Weights of a small transformer language model.
Training: a variant of Muon for these matrices, 906M tokens, 4851 steps.
Each number is 128 + 24 x the weight over its row's rms, rounded and kept within 0 to 255. Layers, rows and columns count from 0. The size above them is the row's rms in percent of the matrix's.

# layer 21 MLP up, 1024x256, rms 0.29, rows 150-202, columns 64-127
size [ 99  98 104 102 103  95  98  98 100 103  96 105  92  95  96 104  98 101 100  97  92 103 103 102  96  97 100  98  97 106 102 104  93 105  99  99 105  95  98 100  95 104 100 100 100 104  97 102  98  99  95 106 100]
[[147 174 136 124 141  93 111 130 118 131 146 137 103 134 114  90 156 146  64 133  89 145 129 174 112 131 153 143 131 136 125 150 126 114 128 117 118  95 162 128  78 130 115 156 158 145 109 128 128  52  88 141 138 130 104 124 153 142 137  85 131 140  90 133]
 [102 108 133 178 136 126 133 121  99 110 146 110 161 163 150 143 147  93 113 115 142  79 138  95 123 124 142 102  97 147 110  88 151 135 129 109 179 130 111 125 101 167 129 138 140  84 121 135 111 136 100 142 106 104 155 133 139 152 132 117 140 109 125 120]
 [167 121 166 111 144 103 145 117 132 103  85 155 148  78 122 119 159 132 159 122 124 132 120  72 119  87 143 127  85 169 104 144 131 151 114 129 176 126 139 134 113 101 159 148 119 121 142 118 123 141 176 115 181 119 108 131 128 160 172 111  96 161 170 134]
 [144 163 137 134 108 106 129 120 122 155 154 148  97 166 136 124 149 138 141 101 171 157 107 148 103 108 124  99  97  82 109  87  96 124 126 106 152 135 122 147 114 117 130 153 144 160 123 110 171 143 120 112 140  93 151 159 121 212 114 115 154  76 133 112]
 [130 135 132 191  94  76 128 170  85 162 150  85 117 137 119 100 153 125 117 104 155 148 145 130 136 127 123  98 112 121 117 149 119 138 136 100 165 135 138 177 115  96 118 113  85 130 148 140 111 139 162 136 127 153 111 176  88 188 167 146 102 117 134 135]
 [165 123 146 153 166 180 107 137 114 122 150 111 117 100 159 134 141 135  90 163 102 157 110 120 130 153 110 104 112 137 129 132 137 125 124 166 140 123 143 136 152  88 103 139 135 140 167  92 127 124 112 142 123 127 108 113 145 152 116 116 130 158 140 118]
 [126 110  98 155  94  88 139 150 136  93 134 113 140 130 157 124  85 138 133 123 116 104 104 127 121 127 136 142 147 128 112 125  87 168 154 138 124 139  90 159 157 118  83 100 105 130 118  89 110  90 114  95 152 111 140 121  87 109 153 150 170 120 118 149]
 [134  68  93 147 132 109 139 165 128 128 126 156 161  91 123 124 131 151  85 116 121 130 126 172 103 153 113 117 120  98 129 132 105 166 182 105 177 108 154 130 165 111 145 105 152 146 122 106  88 136 107  84 140 103 103 134  64 135 128 142 103 143 127 141]
 [131 163  98 125 140  81 121 136  97 114 166  99 140  88 122  93 139 113 126 111  81  84 130 127 156 142  88 109 131 101 140 139 129 126 128 108 132 151 119 118 145 110  71 120 160 131 154 141 151 148 149 144  81 155 136 128  89 113 126 145 175 120 152  84]
 [121 100 124 122 132 125 134 114  99 125 157  96  93 137  95  87 143 119 162 142 183 160 134 123 127  99 140 177 151 150  90 146 135 172 138 116 160 160 145 149 156 154 115 116 167 118 153 125 101 141 139 182 107 128 120 136 136 104 134 130 141 150 153 134]
 [112 149 143 184 150 144  80 119 102 111 115  78 114  99 143 128 157 142 115 106  75 128 139 115 156 177 133 139 151 137 133 159 131 161 117 130 179 117 117 161 161 156  91  89 127 129 100 105 152 117 127 151 110 160 142 132 126 120 158 128 114 117 108 110]
 [127 112 111 167 118 104 183 109  93 116 144 168 127 135 177  95 157 118 122 146 137 111  94 100 117 126 173 127  94 140 111  96 129 117 150 116 146 167 163 140 129 140 103 168 130 100  96 103 119 165 132 145 148 101 159 135 131 132 103 117 137 117 147 192]
 [103 111 160 166 127  83 145 138 126 129 120 122 122 159 171 104 103  96 153  83 104 141 136 122 104  77 131 133 160 133 156 129 160 137  95 132 159 111 148 137 136 129  73 161 142 134 137 148 138 115 127 133 127 127 143 160 119 122 134 151 123 130 133 119]
 [118 150  92  86 138 133 118 143 118 136 112  60 153 144 122  98 153  92 128 112 128 126 162 128 179 135 141 150 137 129  95 172  96 154  97 127 107 112 121 124 178 130 109 135 119 109 137 149  82 139 102 167  99 125  92  84 134 128  96  98 145 135 136 120]
 [136 176  96 149 147 129 105 165 144 145 169 145 147 155 153 121 115 138 152 144 121 146 134 114 124 120  93 120 115 158 101 117 110 140  97 121 163 166 100 127 103 129 161 122  86 141 176  82 118 139 152 126 151 124 115 167 116  97 104 146  96 128 155 137]
 [127 122 128  66  86 160 129 155 150 122 135  94 155 126 111 108 126 133 119 149 155 153 139 146  49 174 130 158 116  79 159  59 129 111 122 131 163  70 157  88 134 112 122 128  86 156  93 148 144 118 123 113 137  83 175 135 117 112 148  96 102 149 130 130]
 [140 172  94 138 146 122 149 123 115 104 164 147 106 142 160 143 182 139 138 190  94 116 152 136 130 162 159 141 129 113 127  97 107 117 124  77  79 130  93 156 124 154 137 143 167 135 138 101 105 103 116 142 174 150 132 157 136 142 107 121 135 107 145 114]
 [135 121 150 153 117 134  87 137 152 138 126 150 124 144 146 120 129 141 137 122 100 126  92 187 139 125 145 133  93 141 113 137 123 172 124 111 117 151 116 147 150 150 129 166 132 127 109 157 147 146 145 117 111  99 169 143 149 106 119 109 118 134 116 146]
 [149 122 141 132 128  94 128 136 129 130 143 109 132 135 137  99 147 131 134 124 130 175 145  98 151 113 141 108 116 106 152 136 110 129 135 117 100 106 100 116 115 126 115 119  92 128 102 107 127  91 128  88 170 107 135 104 166 139  99 164 126 151 135 175]
 [110 106 167 133 131 151 120  68 141 112 131 107 128 156 162 133 137 135 120 149  93  79 105 121 128 133 141 122 112 144 119 117 142 108 103 120 146 106 114 136 105 130 127 137  85 171 177 115 112 141 101 145  96 118  97  93 146 199 149  82 148 149 144 133]
 [107 138 152 159 175 129 130 139 120 113 164 139  94 165 132 116 159 131 117  81 112 118 125 123  78 168 103  83 109 106 124 118 128 155 156 127  89 104 121 119 103 115 118 128 144 161 130 134 148 115 117 111 118 151 106 109  88 102 118 134 155 171 147 132]
 [117 134 154 158 154 124 102 121 176 144 121 176 124  75 134 108 113 151 125 120 117 145 168 141 151 151 127 146 105 131 149 156  85  84 119 118 108 161 129  90 108 119 153 127 115 118 191 130 118 105 118 133 132  83 144  93 121 130  90 120 144 122 119 104]
 [123 133 119  96 129 110  92 161 177 181 122 118 119 121  95 122 142  90 103 176 112 116 125 102 119 102  86 139 120 148 141 163  81 118 117 116 113 173 123 175 141 118 156 121 193 179 129 104 132 114 137 125 158 137 123 124 110 144 136 122 159 125  95 137]
 [149 129 147 128 158  98 146 125 186  76 134  99 125 138 143  84 137 102  78 140 121 129 144 146  77 136 144 115 135  99 144 119 159 106 100 129 102 123 126 135 120 107 129 119 128 128 121 145 137 138 136 154 142 103 108 108 145  99 151 123 117 141  77 120]
 [139 158  93 115  90 156 146 132 129 116 154 115 130 130 130  97 165 138 142 115 127 127 120  67 114 137 139 121  96 120 112 121 104 104 129 102 116  92 119 140 124 172 145 163 160 124 129 101 144 150  99 109 122 174 120 138 132 120 115 114  99 163 111 120]
 [ 92  98 105 139 170 137 134 139 151 132 139 150 147 137 129 139 157 102 120 121 156  77 152  98 102 108 137 130 114 142  99 109 137 144 102 132 159 150 150 135 135 136 132 126 134 164 168  96  99 142 114 128 105 139  70 116 160 135 144 139  98 128 137 170]
 [ 93 120  84 119 114 114 135 138 117 148 125 112  80 110 110 156  88 113 173 137 122 161 126 123 126 155 146 138 110  93 146 144  74 135 144 101 122  92 132 140 140 142 161 160  91 107 153 111 123 127  79 137 146 145  85 125 109 152 131 143 132  84 109 115]
 [164 170 144 162 130  96 197 152 131 125 121 160  98 128 146 161 139 157 129 106 132 117 132 107 163 140 124 133 127 128 177 151 124 130 160 142 146 119 139 159 125 126 113 145 122 120 173 158 101 155  80 156 121 160 144 124 127 147 146 142 146 134 156  97]
 [111 129 153 123 113 152 123 118 114 134 132 149 128 116 113 122 159 146  94 127 122 144 157  64 153 152 116 139 165  88 102 128 104 144 143 113  57 145 115 144 106 116 111 119  94 157 164  95  95 107 147 163 148 155 152 152 107 114 108 121 103 131 165 143]
 [108 124 183 138 117 127  92 117 104 145  95 144 154 158  94 168 134 100 114 112 107 129 135 128 107 117 134 136 139 129 127 145 127 142 106 101 140  60 160 113 136 107 129 122  93 105 114 100  89  95 159 152 100 122 137 151 130 111 155 114 110 108 120 140]
 [125 194 149 149 155 133 157 158 132 111 136 132 139 113 115 137 130 130  94 166 144  83 137 164 132  27 103 123 130 140 134 110 138 119 124  81 121 137 108 108 121 129 130  95 120 128 137  96 181 101 111 178  84 172 146 129 135 133 134 115 149 128  97 131]
 [149 125 112 113 122 153 103 118 175 117 169  97 154 137 117 107 157 145 103 108 120 108 164 142 120 143 129 154 141  68 130 109 138 143 132 134 118 140 169 125 138  85 156 101 139  86 123 122 126  96 143 164 116  91 132 120 135 108 155 130 122  76 153 131]
 [127 123 166 139 128 123 111 136 139 117 149 122 107 135 160 123 117 116 154 131 127 122 170 151 137 125 119  77 125 124 147 114 158 142 136 131  97 118 151  80 162 107 137 105 128 145 204 157  97  63  72 170 129 138 174 134 138 130 132 154  84 168 138 105]
 [ 69 155 119 149 125 141 150 132 110 132 160 151 101 107 135  87 139 146 142 133 121 139 121 137  87 119 129 113 119 104 117 156 168 176 100 109  86 121 131 119 136 110  81 111 149 116 140 141 128 139 164 137 136  70 124 104 101 114 126 148 130 119 122 144]
 [120 123 124 173 181  95 118 157 144 121 146 114 113 111 103 111 139 142 146 125 125 113 117  87 151 115 158 122  94 127  76 136 128 125 132 112 103 140 118 142 132 136 128 130 114 168 141 128 143 115  80 131 107 147 123 122 166  95 138 126 142 143 154 116]
 [ 96 127 151  99 145 106 149  78  93 156  96 111 110 144 137 126 112 178 106 130 126 119 199  80 119 165 174 110 105 142 127 156 123 126 146 116 158 126 129 151 131 167  97 144  85  97  78 103 125 104  99 139 160 145 128 154 130 148 141 113 109 138 147 103]
 [123 157 125 105 111 119 152 155 106 136 112  89 143 171 155 171 113 157 130 108 115 130 137  89 152  90 127 132 107 123  90 116 100 104 149 100 116 130 106 139 103 117 107 139 146 146  97 107 138 155 134 133 129 122 159 137 152  97 152 164 114 144 164 125]
 [113 106  99 141 139 168 138 104 163 134 144 143 125 102 124 133 145 133 145 106 104 153  90 143 149 105  95 166 122 151 118 168 136  95 102 127 103 116 107 110 106 139 130  89 113 176 144  96 137  96 100  95 114 100 143 130 127 149 121 114 141 103 180  79]
 [164 145 108 128 121 138 108  84 132 133 121 115 127 135 139 119 167 111 126 171 163 116 122 145 145 142  90 124  97 137 100 163 137  93 134 111 139 119 117 140 150 134  69 164 107 144 141  98 148 134 178 104 152  95 119 141 129 122 128 144 165 151 107 103]
 [130 108 149 116 117 130  88 135  90 138 116 124 129 104 111 113 151 115 128 125 116 135 142 138 118  79  80 137 137 119 125 163 138 119 183 102 117 134 125 153  83 131 138 118 145 136 153 120  92 112  85 111 170 133 139 119 102 156 164 161 146 165 108 127]
 [104 120 131 150 109 126 101 159 114 132  96 136  78 145 121 195 147 105 140  88 129 142 171 138 116 116 100 113 124 152 102 133 147 151 119 110 141 113 138 156  94 117 137 128 122 123 117 134 204 177  91 167 118 123 141 122  93 128 160 124 140 135 132 157]
 [136 143 143 116 175 112 113 156 117 114 153 145 150 115  72 165 135 129 103 160 119  64 156  83 125 123 138 119  47 129 138 101 128 147 133 152 131 116 135 104 132  86 101 129 120  91 107 139 127 114 162 155 103  54 117 116 143 119 122 132 103 130 105 111]
 [115 137 131 144 143 177  95 167 136 173  98 132 170 141 137  86 148 114 149 146 131 133 139 166 121 152 141 118 119 100 114 146 116 135 179 125 136 151  92 135 179  90  75 143 111 147 114 139 124 162  85 116  91 103 144 146 149 152 130 142 122 126 152 164]
 [117 133 162 172 137 129 157 133  89 131  99 136 115 132 155 160 171  99 133 118 121 105 149 131 136 137 125 135 141 101 132 120 145 140 136 129 115 157 104  99 126 140 166 136 166 129 119 133  77 159 125 122 138 107 150 182 148 120 157 134 104 151 154 144]
 [111 115 102 101 174 104 117 167 104 182 123 132 102 125 138 154 127 134 131 120 117 115 124 136  99 133 123 101 131 155 115 123 130 151 159 115 145 136 163 111 107 112 132 116 126 114  97 109 152 123 115 114 149 140 143 132 131  64 116 155 141 101 169 121]
 [ 77 158 114 134 145 181  85 126 122 129  96 136 126 127 125 132  90 115 127 131 151  82 111  93 161 149 149  99 131 129 141 124 147 123 135 122 184 127 129 131 160 171 110 120 116 121  94 104 164 137 118 161 157 123 113  86 154 115 124  90 141 103 131  99]
 [145 121  92 108 108 164 139  83 126 167 162 155 134 126 159 132 151  94  98 135 186 102 127 126 125 133 174 154 128 129 173 163 107 114 116 137 167 127 139  94  90 134 151  96 156 117 122 130 114  89 117 142 131 144 108 103 106 113 112 130 163 126 141  96]
 [101 140  99 104 144 126  79 138 146 111 150 131 131 114  98 131 141 128 140 171 133 161 148 116 116 163  67 103  98 134  85 109 100 130 126  79 143 114 138 166 102 152  87 134 138 118 139 150 137 117  85 128 147 145  91 159 115 134 158 134 163 112 138 130]
 [181 105  97 130 138 116 153 127  94 144 125 132 161 152 158 111  91  95  53 181 155 135 128 101 116 126 113 140 143 135 124 163 153 156 128 100 151 137 146 130 123 104 139 166 152  83 108 130 115 127 170 136 145 131  91 149 131 116 134 106 150 153 106 125]
 [112  98 152 143 103 106 115 136 140 182 114 171 135 113 104  80  99 173  88 109 111 153 121 106 126 147 125 124  86  86 125 112 147 167 102 111 147 128 153 105 132  98 128 187 131 108 137 130 138 163 147 120 126 102 188 136  99 145 160  99 106 114 132 176]
 [ 98 123 152 164 141 107 122 133 128 142 171 101 159 174 143 146 116 136  97 106 126 101 131 163 131 175 121 130 140 142  94 147 116 147 111 119 115 122 132 111 120 126  53 193 127 124 116 152 126 155 128  85 106 122 136 110 123 137 136 114 133 131 138 157]
 [134  86 167 128 118 143 146 109 120 157 110 141 177 136 141 147 127  86 104 113 110 132 124 123 116  81 121 127 155 116 104 156 145 148 144  84 116 107 112 144 165 122 144 131 145 116  98 124 142 109 139 114 116 151 159 137 166 148  92 144 113 110 129 118]
 [158 177 122 121 117  89 144 105 137 186 181 150 131 153 138 157 155 139 158 111 125 128 170 115 123 113 114 146 108  83 111 121 127 117 142 101 123 195 152  95 112  88 169 145 144 145 112  95 117  90  92 143  92 123 158  91 170 149 108 140 118  62 132 143]]
# layer 21 MLP down (transposed), 1024x256, rms 0.0718, rows 150-201, columns 64-127
size [102 100 105 103 105  92  95  95  99 102  95 102  93 101 100 108 100 101  97 103  93 100 102 100  99  99 102  98  98 103  99  95  92 105  99  98 105 102  97  96  95 102  99 103  99 104 101 100  98  99 101 104]
[[157 129  85 127 115 113 181  96 133 172 174 157 113 100 132 141 135 149  85 135  95 125 131 134 100 137 148  87 129 117 112  74 186 103 106 141 104 140 100 163 108 135 134 136 125 107  87 114 104 126 119 133 133  83 138 111 107 123 133 143 135 177 134 154]
 [124  96 124  58  75 142 125 109 132 113 112 145  81 102 166 120 132 140 140 116 147 116 143 168 129 126 141 118 143 128  91 134 110 120 144  91 172 127 167 124 115 130 113 151 131  92 161 133 159 134 147 125 145  74 119 119 159 138 153 149 119 182 113 124]
 [182 107 108 119 148 154 130 159  95 125 129 150 130 130 131 106 164  84 126 161  96 151  81 128 129 109 134 142 116 120 110 140 117 128 159 140 182 127 119 106  89 148 128 134 104 122 135 155  87 118 133 153 159 143 145 104 147 137 165 150 178 135  83 108]
 [103 125 122 112 201 159 128 152 117 125 102 146 143  74 162 145 146  95 135 144 143 109 130 158 142 151 126 152  90  99 140  94 162  93 157 100 107 156 111 138 161 138 110 132 115 135  92 112 109 130 124 125 143 118 127 115 125 110 157 129 145 104 126 123]
 [111 109 134 135 141 132 143 130 120 110  63 127  70 165 125 140 133 165  89 198 126 137 161 155 138 161  93 143 146 108 156 145 189 108  69 158 159 123 176  85 146 124 112 114 134 127 120 142  98 116 146 131 159 134 116 132 148 150 104 155 129 153 118 108]
 [125 123 126 139 134 126 146 128 142 108 136  92 146 120 116 127 159 122 152 123 134 138 120 157 104 133 102  77 139 102 129  86 104 150 119 222 132 108 132 152 109 149 116 127  83 165 154  95  85 100 135 125 120 123 133 129 133 116 126 112 110 122  95 127]
 [103 118 108 141 149 149 109 159  95 137 112 114 102 140 141 129 131 105  94 148 129 119 118 142 146  94 121 107 116 123 153 127 165 121 163 128 109 118 155 123  74 108 132 173 124 100  96 167 142 180 169 173 156 141 116 128 148  67 164 110 140 123 127 165]
 [103 153  83 156 121 148 153 157 149 151 147 127 121 129 153 140 116 158 130 127 115 102 101 121 134  99 163 141 133 115 103 158 128 149 157 197 166 124 163 153 130 117 146 164 157 105 127 114 145 173 151 163 134  90 145 135  86 167 103 174 136 103 139 120]
 [132 115 146 111 153  97 124 134 132 195 140 202 133  90  72 167 115 115 136 118 114 129 136 111 100 112 174 182 113 136 111 112 120 118 105 115 127  94 164 120 148 133 123 160 158 109 100 149 141 171  98  98 132 140 107 130 145 100 118 106 127 130 122 145]
 [104 142 144 147 107 118 121 106 142 120 116 146 173 139 127 102 105 106 120 121 107 159 156 126 167  85 131  85 121 107 115 131 118 126 193 147 155 140 123 109  98  98 129  89 113 147 117 173 190  91 159 106 125  94  81 101  97 106 132 150 106  82 114 118]
 [137 163 122 143 148 121 111 108 127 139 119 129 186 120 127 128 125 157 101  97 129 139 108  75 104 120 101  51 141  93 154 140 113 135 154 142 118 159 160 162 112 143 166 152 106 161 118 144 113 142 122 114 116 163 123 119 116 172 115 143 137 130 154 120]
 [102 130 142 137 116 149 148  86  91 120 134 136  91 103 110 168 125 117 121 106 126 100 154 170  97 149 133 130 140 106 144 143 105 101 150 103  74 145 140 149 131 125 117 132 138 123 136 146 123 131 126  94 102 123 165 141 125 143 124  92 140 153 128 113]
 [150 109 174 116 149 110 107 113 134 148 110 131 109 122 147 127 145 149  77 101  81 128 114 134 114 147 166 110 132 131 132 154 121 108 119 132 115 162 143 114  98  91 142 113 112 143 109  77  90 145 141 117 131 168 133 133 119 129 138  95 162 157 152  98]
 [125 152 114 145 127 111 153  88 129  70 120 109 107 112 158 127 133 125 148 163 136 121 107 133 168 125  67 127 106 126 150 175 152 165  92 227  85 144 161 132 161 164 126 123 135  95  75 108 121 165  99 138  99 133 123 156 148 123 139 129 126 108  83 156]
 [137 141  78 119 117 127  98  95 109 146 108 109 167  91 172  91 143 115 150 120 155 109 124 146 149 103 127 150 136 122 150 159  97 138 112  88 139 138 169 124 127 114  83 134 121 133 124 140 137 145 129 119 110 147 121 140 126 158 163 140 112 115 142 100]
 [136 127 137 106 113  90 132 174 147 146 107 131 124  92 116 119 133 101 112 111 123  84 155  91 133 126  98 128  86 199  98 116 150 118 136  79 110 136 163  99 139  91 104 117 109 127 122 160 110 120 132  63  69 126 135 150 128 129 139 181 119 150 107 111]
 [141 117 103 108 149 134 148 134  80 128 100 145 147 185 122 150 103 137  82 153  87 134 107 117 136 137 150 132 148 136 133  82 102 105  98 113 155 105 154 128 118 116 129 111 120 140 103 122 129 113 107 126 105 117 116 125 133 161 106 114 101 124 133 100]
 [118 154 131 171 117 134  90 127 126 142 140 136 174 162 114  95 118 153 109 134 133 100 110 124 140 137 158 155 117 127 108 131 135 125 166 114 129  84  85 136 132  79 132 168 131 134 119 135  96 124  97 120 122 129 149 106  97 150 143 131  93  94 132 125]
 [159 138 128 154  79 149 129  98 149 132 117 155 103 109 128 114 139 134 125 117 134 151  97 154  84 119 135 109 128 149 188 123 166 127 148 127 142  70 131 144 142 124 110 120 137 129 149 110 137 117 124 172 139  95 109 129 120 133 132 142 117 104 104 139]
 [115 145 113  93 172 117 130 130  89 112 126 137 179 116 137 137 125 166 133  68 101 127 132  93 140 160 135 101  95 135 109 112 120 181 116 155 128 116 155 114 114 104 144 191  92 144 105 119 126 146 160 132 142 132  98 116 160 110 130 116 184 124 174 133]
 [108 153  91 178 122 114 146 129 109 138 155 100 112 159 115  94 147 123 132 111 172  73 116 117 130 129  97 156 110 159 160 124 155 186 146 200 151 178 129 165 102 155 136 134 170 148  87 152 139 114 134 140 121 172 118 136 106 134 126 125 103 120 154 158]
 [135 112 110 161 102  94 120 143  91 126 157 115 100 121 125 140 160 156 159 136 138 147  98 186 154 124  75 128 124 127  96 113 104  95 110 169 139 100 122 120 107 125 135  98  79 144 143 156 164 100 113 144 139 145 124 168 117 124 156 168 133  93  93 102]
 [118  81 127 132 143 161 136 161  88  69 152 111 140 126  82 134 132 118 126 152 135 126 148 130 121 112 120 136 174  99 107 154 104 129 119 122 116 146 123  89 138 118 127 148 115  92 149 166 143 164 137 125  91 105 126  92 146 102 138 166  98  74 142 144]
 [ 93 106 144 147 146  96 131 153 121 142 121 136 131  82 130  82 120 148 123 101 137 125 104 117 102 125 125 141 179 135 148 158 115 143 125 100 142 102 114 135 117  87 186 134 113  86 130 100 100 132 144 133 118 153  91  90 137 129 103 111 126  89 115 124]
 [126 156 132 143 148 152 158 162  95 108  91 131 174  80 119 148 121 138 154 163 147 141 135 115 162 160  95 119 124 104 122 115 179 159 169 130 117 119 133  98 116 111 139  99 147 124  78  99 142 151 157 131  81 121 142 132 156 125 131 174 120 152 152 135]
 [112 156 114  98 159 112 165 106 146 154 146 158 105  94 125 137 148 106 168 114 156 118 119 187 114 130 128 125 155 103 182 111 130  90 129 108 136 172 140 110 121 129  92 106 162  96 123 141 126  95 138 128 122 102 124 118 125 150 124 151 126 131 125 164]
 [139 105 106 140 120 152 123 141 127 177 107 166 164 132 108 111 117 151 177 132  99 146 105 130 141 159 103 121  99 109 173 156  98 141 155 143 101 153 157 143 118 169 116 163 137 108 140 132 134 121 165 127  84 128 153 122 121 138 123  97  98 133  80 149]
 [158 129  94 151 118 153 149 133 113 132 128 114 129 177 153 184 165 106  92 129 151 112 139 112 160 134 118 148 141 126 139 108 120 119  77 148  76 108 131 104 109 120 132 118 120 114 126 112 136 115 107 136 128 137 119 130 171  97 127 122 131 111 132  99]
 [124  94 124  80  71 129 150 113 157 164 127 147 158 122 135 123  85 110 106 127 129 105  97 128 135 145 123 133 172 147 147 140 119  90 139  94 150 136 121 128 111 123 141 113 100  97 124 121  90 132 130 123 158 118 153 138 133 127 109  99 172  92 119 135]
 [129 177 111 144 151 175  79 137 167 103 116 158 149  81 145  91  95 141 102 108 123 115 102 121 125 185 145  89 113  70 183 105 124 128 134  93 135 189  76 107 109 140 134 142 110  90 135  87 184 121 100 166 152 130 176 137  77 105 100 163  77 138 159 160]
 [ 91 166 109  79 150 113 132 119 146 152  77 102 140 175 143 121 108 119  94 134 129 128 129 138 112  90  96 141 131 150 100 135 122 128 130  96 106 121 151 129 146 142 142 114 133 141 135  98 146  92 111 148 130 137 157 149 123 129 132 106 141 161 133 127]
 [140 112 164 140 120 121 131 119 196 119 110 128 104 116 132 100 139 154 130  65 128 158 116 102 102 125 137 121 124  98 128 132  77 111 111 164  98 124 190 103  96 108 151 132 149  89 130 124 132 137 190 119 158 135 137 125 120 134 170 164 135  87 162 122]
 [158 133 115 102 122 136 100  96 160 164  97 102 172 140  88 123 128 130 128 118 125 117 160 152 129 142 148 167 126 126 123 162 104 129 150 239 112 119  76 162 142 103  95 167 120 105 109 158 152 109 116  91  97 132 112 137 150 135 163 126 112 128 125 134]
 [141 125 120 147 123 125 124 104 117  91 118 148 124 137 132 126 112 143 101 132 121 151  84  79 188 118 142 116 131 159 107 111 153 125 130 128 153  97 138 149 104 110 131 155 111 110 172 116 121 147 111 112 111 130 153  95 130 117 149 127 113 112 139 117]
 [ 99 128 118  80 110 123 105 133 133 171 119 115 122 157 128 124 135 138 155 113 115 198 147 140 133  98 109 136 127  75 101 109 113  99 130 101 139 138 126 102 156 101 138 132 108 134 152 151 144 107 136 132 132 153 124 136 119 127 151 118  90 128 122 122]
 [151  80 116 161 140  91 103 175 129 143 129 146 144 123  97 136 105 136  94 136 174 189  72 125 121 110 145 119 174 106 113 160 157 155 115  77 152 121 161 152 117 107 128 147 139 164 129 108 126 154 141 132 121 160 154 128 147 126 170 124 106  98  92 130]
 [115 139  88 145 129 124 114 186 138 130 129  77 111 140  94 111 117 128 129 148  94 150 133 118 145 128 108 174 100 113 154 130 142 147 116  99 174 128 148  99 133 153 112 118 135 119 144  97 120  92 103 118 145 117 184 142  88  90 147 149 123 158 148 114]
 [131  74 164 149  89 107 124 168  82 163 130 159 112 125 107 114 115 104 141 145 138 157 128 127 131 124 136 147 127 156 151 111 147 135 132  97 173  86 124 154 140  87 130 129 184  96 117 158 150  58 103 130 161 156 155  90 162 121 112 124 153 141 142 131]
 [122 107 101 121 133 138 147  97 146 123 101 155  89 154 173  97 139 120 156 179 130 135 125 121 136 132 107 138 134 170 187 127 157  95 138 140 133 164 175 127 127 159 130 128 133 146 155 120 117 192 151  88 103 147 139 147 122 127 130 124  93 144 119 129]
 [117 110 127  67 110 199 144 168 124  76 105 117 120 168 117 137 122 134 130 184 170 117 139 169 140 141 138 112 153 123 132 103 178 127 164 146 120 125 127 150  90 110 115 106 137 149 127 133 182 132 121  99 134 111 122 112 178 155 145 130  99 132 116 117]
 [143 162 162  93 132 183 126 121 135 101  98 129 142 110 111 127 165 126  91 117 158 124 125 128 151 131 168 123 115 137 105 148 134 131 197 140 129 143 119 125 122 124 127 121 133 154 156 132  88 183 125 120 131 102 137 120 153 157  65  80 120 121 142  74]
 [ 98 118 132 130 113 132 185 128 163 145 130 172 125 127 166 107 129 114 162 115 147 142 123 169 116 111 140 128 132  92 153  80 155 116 150 122 184 139  97 142 107 159 110 124 129 128  97 108 187 149 119 104 123 102 142 142  83 131 128 154 139 144 152  89]
 [125 118 114 114 144 128 148 122 148 113 139 122 120  95 125 138 137 153 117 149  93 135 131 143  84 156 141 128 127  93 140 142 126 162 118  95 131 147 117  79  72 126 109 118  88 141 118 120 167 119 155 140 144 121 118 151 102 153 161 157 138  95 193 128]
 [103 101  98 127 151  88 134 115 161 130 153 125 127 111 107 108 137 125  89 110 177 125 101  79 108 116  82 103 155 128 152  86 106 110 100 109 120 139 141 113 157 119 113 142 119 169 189 140 142 169 126 100 120  77 140 134 155 139 119 131 116 155 127 128]
 [104 126 174 135 119 112 177  97 118 142 143 120 160  92 161 117 143 151 135 147 152 182 102 132 125 116 154 149 142 134 138 113 101 124 164 109 144 137 157 136 124 141 112 154 120 152 129 138  95  88 135 126 130 162 105 108 101 122 175 126  82 110 113  46]
 [126 188 149 135 136 124 134  97 159 176  69 124  94  79 127 136 116  81 149 117 139  87 137 119 121 157  97 123 171 110 158 120 124 130 126 113 139 121 131 136 173 187  79  86 120 135 104 133 159 103  86  93 102 134  96 155 120 102  95  98 132 173  91 118]
 [127 141 174 153 113 115 128 126  96 158 137 129 100 132 163 116 158 110 161 113 124 122 122 148 151 137 100 122 142 109 124 142 116 122 148 126 118 114  74  92 153 126 135 140 158 107 118 102 159 101 156 111 120 154 139 115 148 123 104 118 115 150 105 121]
 [154 144 103 144 114 120 124 104 110 127 157 113 141 104 137 124  80 113 138 129 102 139 105 101 134 172 120 128 151 121 115 134 159 147 139 125 113 107 143 148  96 137 167 101 138 166 130 101 107 143 118 156 143 124  98  97 156 103  96  94  84 144  67 135]
 [133  95 121 124 153  98  93 124 135 139 164 130 111 129 142 105 135 127 160 129  96 148 111 134 143 175  86 138 158 134  95 145 142 153 144 102 133 140 135  89 146  64 102 137 136 128 123 101 134 101 126 116 116 102 114 157 148 130 178 143 156 104 150  97]
 [ 81  98 135 142 109  93 106 129 135 100 127 142  94 153 121  97 152 159 161 122 131  80 137 120 118 106 154 150 127 169 116 111 145 119 202 101 132  92 154  93 111 135 138 113 142 125 118 120 107 163 110  99 124 140 159 115 166 148 142 156 101 117 156 152]
 [136 155 128 100 117 136 132 140  99 131 156 148 136 118 113  94 102 100 107 125  97 143 143 154 129 130 132 146 142 145 117 109 134 181 110 140  71  87 123 119 143  83 116 197 122 117 101 122 120 102 148 169 135 102 145 143 107 137 184 107 103 132 172 160]
 [128 114 191 121 143 119 119  90 132 195  73 104 152 133 100 135 130 126 102 113 150 173 132 125 110 109 111 105 144 125 136 144 131 116 143 106 111 135 121 128 124 120 145 107 111 122 114  79 122 108 139  96 191 164 136 157 137  94 112 143 102  91 152 173]]